Part of a small language model's weights.
Size: 8 layers, width 384, MLP 1024 SwiGLU, 20.5M parameters.
Each number is 128 + 32 x the weight over its row's rms, rounded and kept within 0 to 255. Layers, rows and columns count from 0. The size above them is the row's rms in percent of the matrix's.

# layer 4 MLP gate, 1024x384, rms 0.095, rows 358-368, columns 288-383
size [ 97 105 101 101 100  91 104 100 100  95 100]
[[105 155 122 105 132 105 201 132 134 106 118 118 153 105 202  91  97 100 163 116 115 118 135 120 159 121 168 107 154  64 167 134  95 101 126 113 134 118 103 165 155 130  81 104 105 157 148 121 164 153  98  94 190 108 104 150 157 189 155 115 180  61 147 201  78 122 130 184 117 164 164 140 143 133 154 175  82 101 130 143 108 155 145 103 163 172 154  79  58  72  94 103 108 124 129 134]
 [168 107 140 113 149 104  95 173 132 135 187  77 127 146 140 138 112 125 169  83  96  77 113  88  77  98 123 101 129 158 141 110 160 154  96 129 101 166  85 152 159  81 144 145  76 148 160 134 109 137 127 144 113 182 145  52 127 115 133 152 111  91 149 174 123 112 131 135 156  60 141 180  95  62 100 183  89 141  87 145 146 138 142 179 172 121 158 152 171 173 133 241  98  98 123 172]
 [173 233  48 169 175 168 131 129  90 120  81 155 137 187 172 123 155  90 132 111 128 110  84 129 157  97  94 140  89 200 171  83 138 158  94 168 154 162  92 105 108 108 183 117 103 166 154  68 115  82 106  95 118 167 136 116 133 121 201 135  98  81  82 121 110 162  96  84 111  87  86  68 142  85 153 163 108 163 131 146 106  65 120 106 113  93 156 103 184 111 114 101 135 113 137 126]
 [128 149  90 134 112 129 150 154 107 160 159 144 138  66 163 129  98 126 151 194 147 166 123 123 132 138  96 185 160 147 110 106 145 191  88  64 184 103 125 155 100 132 140 152 132 103 110 110 153 157 130 165  82  50 119 174 139 106 135 159 115 157 108 121 102 155 148 162 121 146 140  65  98 119  70 152 124 102  88 102 149 143 148 123  80 128 108 135 132 103 132  65 208 159 168 131]
 [ 92 166 138 146 153 122 113 168 139 127 105 113 106 106 159 119 133 113 113 109 112 140 157 138 179 154 121  99 155 131  92 137 121 127 117 205 152 116 150 124 111 133 176 197  78  95 126 100  81 129 206 126 121  80 208 102  94 151 138 155 142 115  70  98 162 132 165  69 115 135 160 160 137 127 143  99 143  91  65 130 141 106 182 118  59 118 155 150 142 116  97 193  98 155 172 121]
 [ 94 166 140  91 158 143 111 125 103 112 130 135  51 146 168 107 126 131 127 117 118 113 136 143 189 128  64 132 146 153 163 142  98  78 125  92 121 148 133 126  87 111 124  91 138 131 127 108 126  80 123 125 143 186 138 125  76 108 158  99 141 129  67  94  88 148  98  98 156 118 111 108  98  94 159 143 141 131 118 122 156 214  53 119 117 127 109 152 118 129 186  27 131 114 119 165]
 [139 148 133 140 141 155 150 120 103  71 102 149 139 116 121 112 147 152  95  98 119 150 119  89 169 171 174 144 117 113  86 103 121 116 189 130 148 105 153  53  92 166 165 143 138  84 124 137 160 134  98  56  53  84 146 153 151 107 111  99 126 148 140 131 134  65  92  93 161 157 113 155 181 163  89  28 119  78 109 147 174 139 161  98 116 131 138 149  47  97 140 144 120 110  85 128]
 [125 151 142 122 153 136 133 123 108 148 174 103 150 123 142 167 106 130 128  86 113 131 100 105 141 121 135 161 166 136  91 226 113 133 129 133 133  56  84 118 140 114 114 138 105 108 135 135 138 130 116  66 177  78 119 132 134 114 105 194 115 161 163  88 112 101  66 139  97 164  75 116 128 194  79 179 140  58 109 153 116  94 115 131  81 115 135 128  82 118  82  77 143 120 121 148]
 [176 137 119  86 104  36 125 191 161 117 144 155 161  85 161 157 140 157 118 168 141 161  93 148 112 120 168 132  70  96 163 110  83 150 176 131 105  81 160 117 146 137 100 192 160 128  92 158 112 110 126 174 138 102 181 167 107 153 130 108 130 118 139 104 163 103 118 118 110 110 110  90  95 128 147 139 187 132 107 155  92 169 134 151 237 125 122 119 100 107 181  89 154  98  89  73]
 [146 102 172 141 123 160 123  97 164 118 190 143 158 152 153 117 172 165 177  69 101 174 131 184 122  93  99 145 126 148  89  77 148 138 151 123  83 129  72 100 149 118  86 143 103  99 149 127 173 119  81  95  86 156  84 113 154 112 170 172 123 208 174  98 121 103  98  70 120 169 134 134 134 126 128 190  63 145 144 135  84 162 110 109 160  97 125 146 137 128 128 162 228 148 110 136]
 [123 135 131 103 169 125 166 158 156 106 127 162 110 128 148 186 128  94  68 127 124 184 148 162 149 132 110 116 181 114  90 152 146 150 136 121  77 108 174 153  98 107 154 137 150  72 209 138 136 111  98  83 132 174 114 151 167 135 161 113  81 178 136 159  70 153 116 138 104 123  70 123 129  84 106 132 142 113 109 133 124  98 121 138 126 146 117 123 127 214 108 120 162 208  34 121]]
# layer 4 MLP up, 1024x384, rms 0.104, rows 358-368, columns 288-383
size [ 93 109  91  99 100  98 101  88 103  97 102]
[[150 119 138 105  82 150  45 101 150 117 117  75  96 160 107 154  99 102 172  92 112 172 118 153 169  86  95 170 128  92 136 122 137 152 151 158 135 113 133 126  84 152 165  97 154  75 213  98  60 120  75 152 131  90 131 129 126 144  80 179 146  85  63 119 135 128 136 131 121 122 133  96  88  89 105 127 123 124 144  79  93 138 154 127  93 123 178 144 145  99 125 152 147 127 131  98]
 [ 80 142 106 124 141 126  90  97 163 128  91 141  86 160  50 119 152  68 131 165 128 181 194 100 165 142 137 132 202 133 123 109 120  84  98 137 145 186 135 180 155 142 102  45 140 123 191 135 156 122 135 145 189 115 111 172 119 122 123 157 173 168  84 165 122  66 141 107 168 156 107 151  95 123 146 129 112 127 115 113  73  92 125 150 127 150  86 126 114 105 186 164 152 107  35 131]
 [102 184 125 160 104 146 177  73 191 115 109 123  71 172 167 163 147 136 132 117 144  77 145 127 147 163 118  96 188 137 227 102 210 125  52  58 146  73  87  85 124 132 108 135 127 145 102  48 119 180  98 146 188 151 139  78  85 153 124 157 124 122 128  62 114 157 105  87 116 113  91 138 100  87 166 143 141 138  90 136 129 163 105 141 100 182 126  99 135 178 134 132 133 142  67 126]
 [115 145 169 115 123 131 171 148 137 166 137 152 119  88 102 118  82 175 153 121 121 172  75 128 106 167 149 137 150 104 127  81 165 176 163 115 124 101 123 143 146 127 104  60  86 149 177 116  78  95 168 104  94 186 116 168 110  71 159 134 162 129 163 157 157 110 106 105 135 111 142 154 155 166 124  66 176 179  82 171 148 154 154 167 141 111  78 169 149 123  96 179 107 107 155 106]
 [140 138 173 145  96 112  57 104 181 148 157 146 171 147 133  83 108 144 115  94 111 121 124 143 192 136 150 182 176 151 111 172 110  96 125 154 116 148  69 110 133 102  97 139 117 134 207 113 145 172  86  80 123  91 122 138  62 149 115 135 156 125 136 208 137 156 121 138 148 121  87 165 112 141 124 131 155 155 111  76 119 164 108 118 142 114 117 106 147 205 102 143 186 132  87 108]
 [ 73 170 170 116 173 117 131 161 129 175  73 132 137  97 153 119  77 139 132  59 120 118 138 171 116 120  98 105  97 118 127 163  92  47 164 143  70 116 155  82 160  81  61 122 148  82 186 138 122  81 164 113 121 147 120 113 143  82 135 136 112 173 117 106 142  91 207 145  76 158 166 208 151 135 114 105 110 132 107  77  76 106 128 130 147 140 171 140 173 108  91 119 112 139 151 100]
 [135  78 102 101  95 165  99 113 148 131 165 128 122 105 224 157 147  91 141 141 146 169 142 129 106 127 155 125  39 139 152 124 155 146 146 153 117 105 125 183 154 175 193 161 187 166  93 185 161 115 126  89 160 105 126 114 104 131 124 160 161 122 118 101 146 185 139  98 102 184 178 130 156 125 145  85 133 176 125 103 126 110 162 113 150 168 110 135 101  75 107 157 138 119  84 168]
 [149 126  91 103 148 166 116  92 118  71 132  96 111 135 144 172 103 160 116 139 110  86 115 139 135 117 140 106 124 155 117 174 125 116 132 167 118  71  90 116  89 192 178 154  81  81 137 107 164 166 144 138 168 170 152 170 119 107 143 148 133 179 131 155 155  98 197 131 154 109 165 104 182 128 127 145 138  33 159 113 181 135 136 174  99 126 133 127 135 179 105 127 143 126 139 151]
 [118 173 142 161 146  86 123 103 138 157 116 104  99 108 119 117 109 116  94  74  68 146 143 116 130  82 108 118 132 132 123 183  79 117 109  90 141 169 110 155 127 156 159  96 102  90  62 132 114 153  82 164 140  58 100 142  81 132 169 143  87 162 145 107 135 135 123 101  71 115 145 136 184 111 179 154  96 134 181  79  99 146 122 172 112 110  91 111 162 126 177 138 125 119 129 115]
 [ 99 132 114  81 179 117 129 131  83 117 120 123 121 101 131 141 172 105 114 101 110 150 111 107 156 108 168  75 122 154 103 119 110 129 114 152  92 123 119  94 111 169 112 160 140 166 109 181 107 116 107 177 127 157 189 147 175 105 104 152 144  88 119  96 158 178  76 120 139 172 167 126 124 209 133 137 115 108 111 107 168 123 136 160  85 110  68 130  90 138  77  72  92 104 181 115]
 [130 116 149 153 159 116 156 130 119 137 170  99 153 141 122 125 134 153 113 159 114 116 144 186  96 171 137  91 137  75  93 194  94 169 150 155  71 117 126 152 160 158 111  92 123 157 119 144 132 149 151 104 151 128  98  77 125 165 127  91 137 161 143 123 104  99 130 139  87 186 148  87 120  90 151 131 124 113 115 169 149 143 120 176 114 100 210 111 166 141 177 168 134 103 149 127]]
# layer 4 MLP down (transposed), 1024x384, rms 0.283, rows 358-368, columns 288-383
size [ 98 109  97  99  99  99 103  99 105 102 101]
[[103 129 149 160 144 137 116 138 158  46 152 129  85 132 113 121 116 118 175  89 104  79 128 148 121 171 160 110 170 149  98 179 155 120 105 149 144 134 132  72  84 125 130 123 136  76 162 158 142  94 124 101 123 172 108 110  44 116 151 150 154 121 146  88 134 102 123 166 101 115 121 140  92 148 155 156 137 168  65  96 105 161 119 147 126 127 142 122 139 132 122 104 130 117 115 180]
 [173 151 206 159 161 140 134  96 135 120 125 113 149  59 125 139 104 117 121 158 134  98 102 163 220 173 143  85 198 119 114  94 127 111 113 131 153 161 133 187 131  93  84 197 131 120  87 109 158 139 152 154 189 102 182  96 159  44 103 123 137 136 130 118  34 133 151  71 121 130 137 138 133 157 119 154 138 142 137  65  53 116 167  79 129 157 100 127 118 104 154 158 132 106  45 138]
 [122 160  85 121 151 106  94 132 122 145 136 185 143 202 205 116 141  74 134 170 108  89 132 187 112 155 100  87 103 107 138 185  77 143 146 113 101 100  83 171 121 110 136 123 111 113 115 138 112  78  76 131 130 144 108 133 154 148 172 113 144  88  83 145  91 159 183 151 122 139 138 150 127 104 122 143 137 155 121 192 128 155  98 121 110 128 118  97 128 133 152 134  98 151 140 108]
 [ 97 119 113 175 122 121 144 130  80 156 210 109 148 163  48  99 114  88 176 134 120  97 120  88 127 120  69 155 110 138 102 131 149 130 179 143 150 116 137 106 127 126 131 185 115 118 123 125 164 134 103 125  80 110 135 114 209 103 151 114 128  74 112  71 146 116 160 155 115 195 125 107 128 105 142 125 106 190 152 149 161 172 135 149 119 114 167 137 126 102 136 148 133  87 173 113]
 [149 111 135  92 142 157 129 111 154 211 177 180 162 131 133 125 159 110 121  98 158 124  87 194 116 117 126 128  89  81 155 172 136 174  31  84 127 172 167 174 122  78 152 166 134 130 104 193  84 107 153  98 196 126 122  68 143 187  84 158 181  73  96 118  87 130 148 152 159 143 200 130 128 151 131 170 141 126 116  64 119 157 147 150  68 128 118 127 113 129 174 166  76 110 116 110]
 [157 108  95  67  94 168 168 110 140  87 121 194 151 141 139  87 107 127 171 114 100 103 103 125 139 142  66  64 164 127 101 121 107 134 106 124 166 157  87  87 123 148 122 128  98 148 123 131  75  61 127 174 133 186 197 155  64 133 132  89 145 131 135 132 145 122  87  86 169 107  94 123 129 118 154 124 173 134 159 139 129 134 112 144  88 172 156 151 120 163 182 119 195  99  76 146]
 [127 127 103 102 148  99 128 118  82 136 119 103 170 129 133  72 152 107  64  85 127 119 141 124 119 115 176 139  80  84  53 129  79 149 100 114 101 155 153 139  82 177  86  92 140 125 163 125 173 112  99 134 122 108 112 180  77 171 124 112 190 109 123  21 179 151 110 170 112  93 133 136  98 165 138  73 166  97 143  83 186 129 185 133 142 127 150 137 131 145 183  75 111 122 112 126]
 [117 159 155 193 124 130 128 165 155  98 142 128 137 126  71  39 171  53 129 142 139 153 111 118 101 135 137 125  23 111 184 102 171 164  99 126  68 154 115 159 157 139 172  96 149 117 132 108 137 141 153 102 118 118 133 149 101 130 160 109 129 115 170 111  84 140 127 149 146 144 104 140 121 174 159  86 119 192 109  82  85 114 158 126 154 148  61 114 167 147 168 137  85 137 104 130]
 [183 143 117 223 113  90 146 115 135  88 152 109  99 203 109 108 148 122  73 132  98 113 159 100 147 193 158  98  99 173 123 160 115 171 116 115 111 102 157 141 133 137 132 118 144 197 143 189 149 160 144 180  90 186 143 105  96 141 120 143 187 176 128 113  84  20 121 170 125  82 126 130 157  85 135  92 113 159 137 102 168 126 142  79 108 117  93 159 157 141  54 133 140 149 122 127]
 [156 157  80 128 118 115  87  96 192 142 140 106 134  60 102 109 104 115 146 195 106 100  81 122 137 157 107 111 180 146 161 135 164 135 110 186 105 126 121 137  95 140 117 175 124 152 145 137 135 118 117 107  80 129 171 192 133  63 120  69 110 137  72  86 157  87 118 114  72 144 114 131 108 105 175  84 116 105 133 115 108  86 183 125  61 140 151  91 153 132 132 150  37  66 148 131]
 [119 148 104 110 111 124 162 102  77 120 127 144 108 153 216  86 100 176 140 159 123 144 190 148  78 141 183  75 143 173 138 134 133 116 133 131 116 121 142 130 165 134 110 154 156 118 100 110 175 122 126 160 150 102 151 118 126 179  71 108 189 148 120 139 188 129 106 145 135 113 129 153 116 111 165  85 150  99 116 131 177 201 140 183  99 157 145 102 110  75 133 174  87  89  76 141]]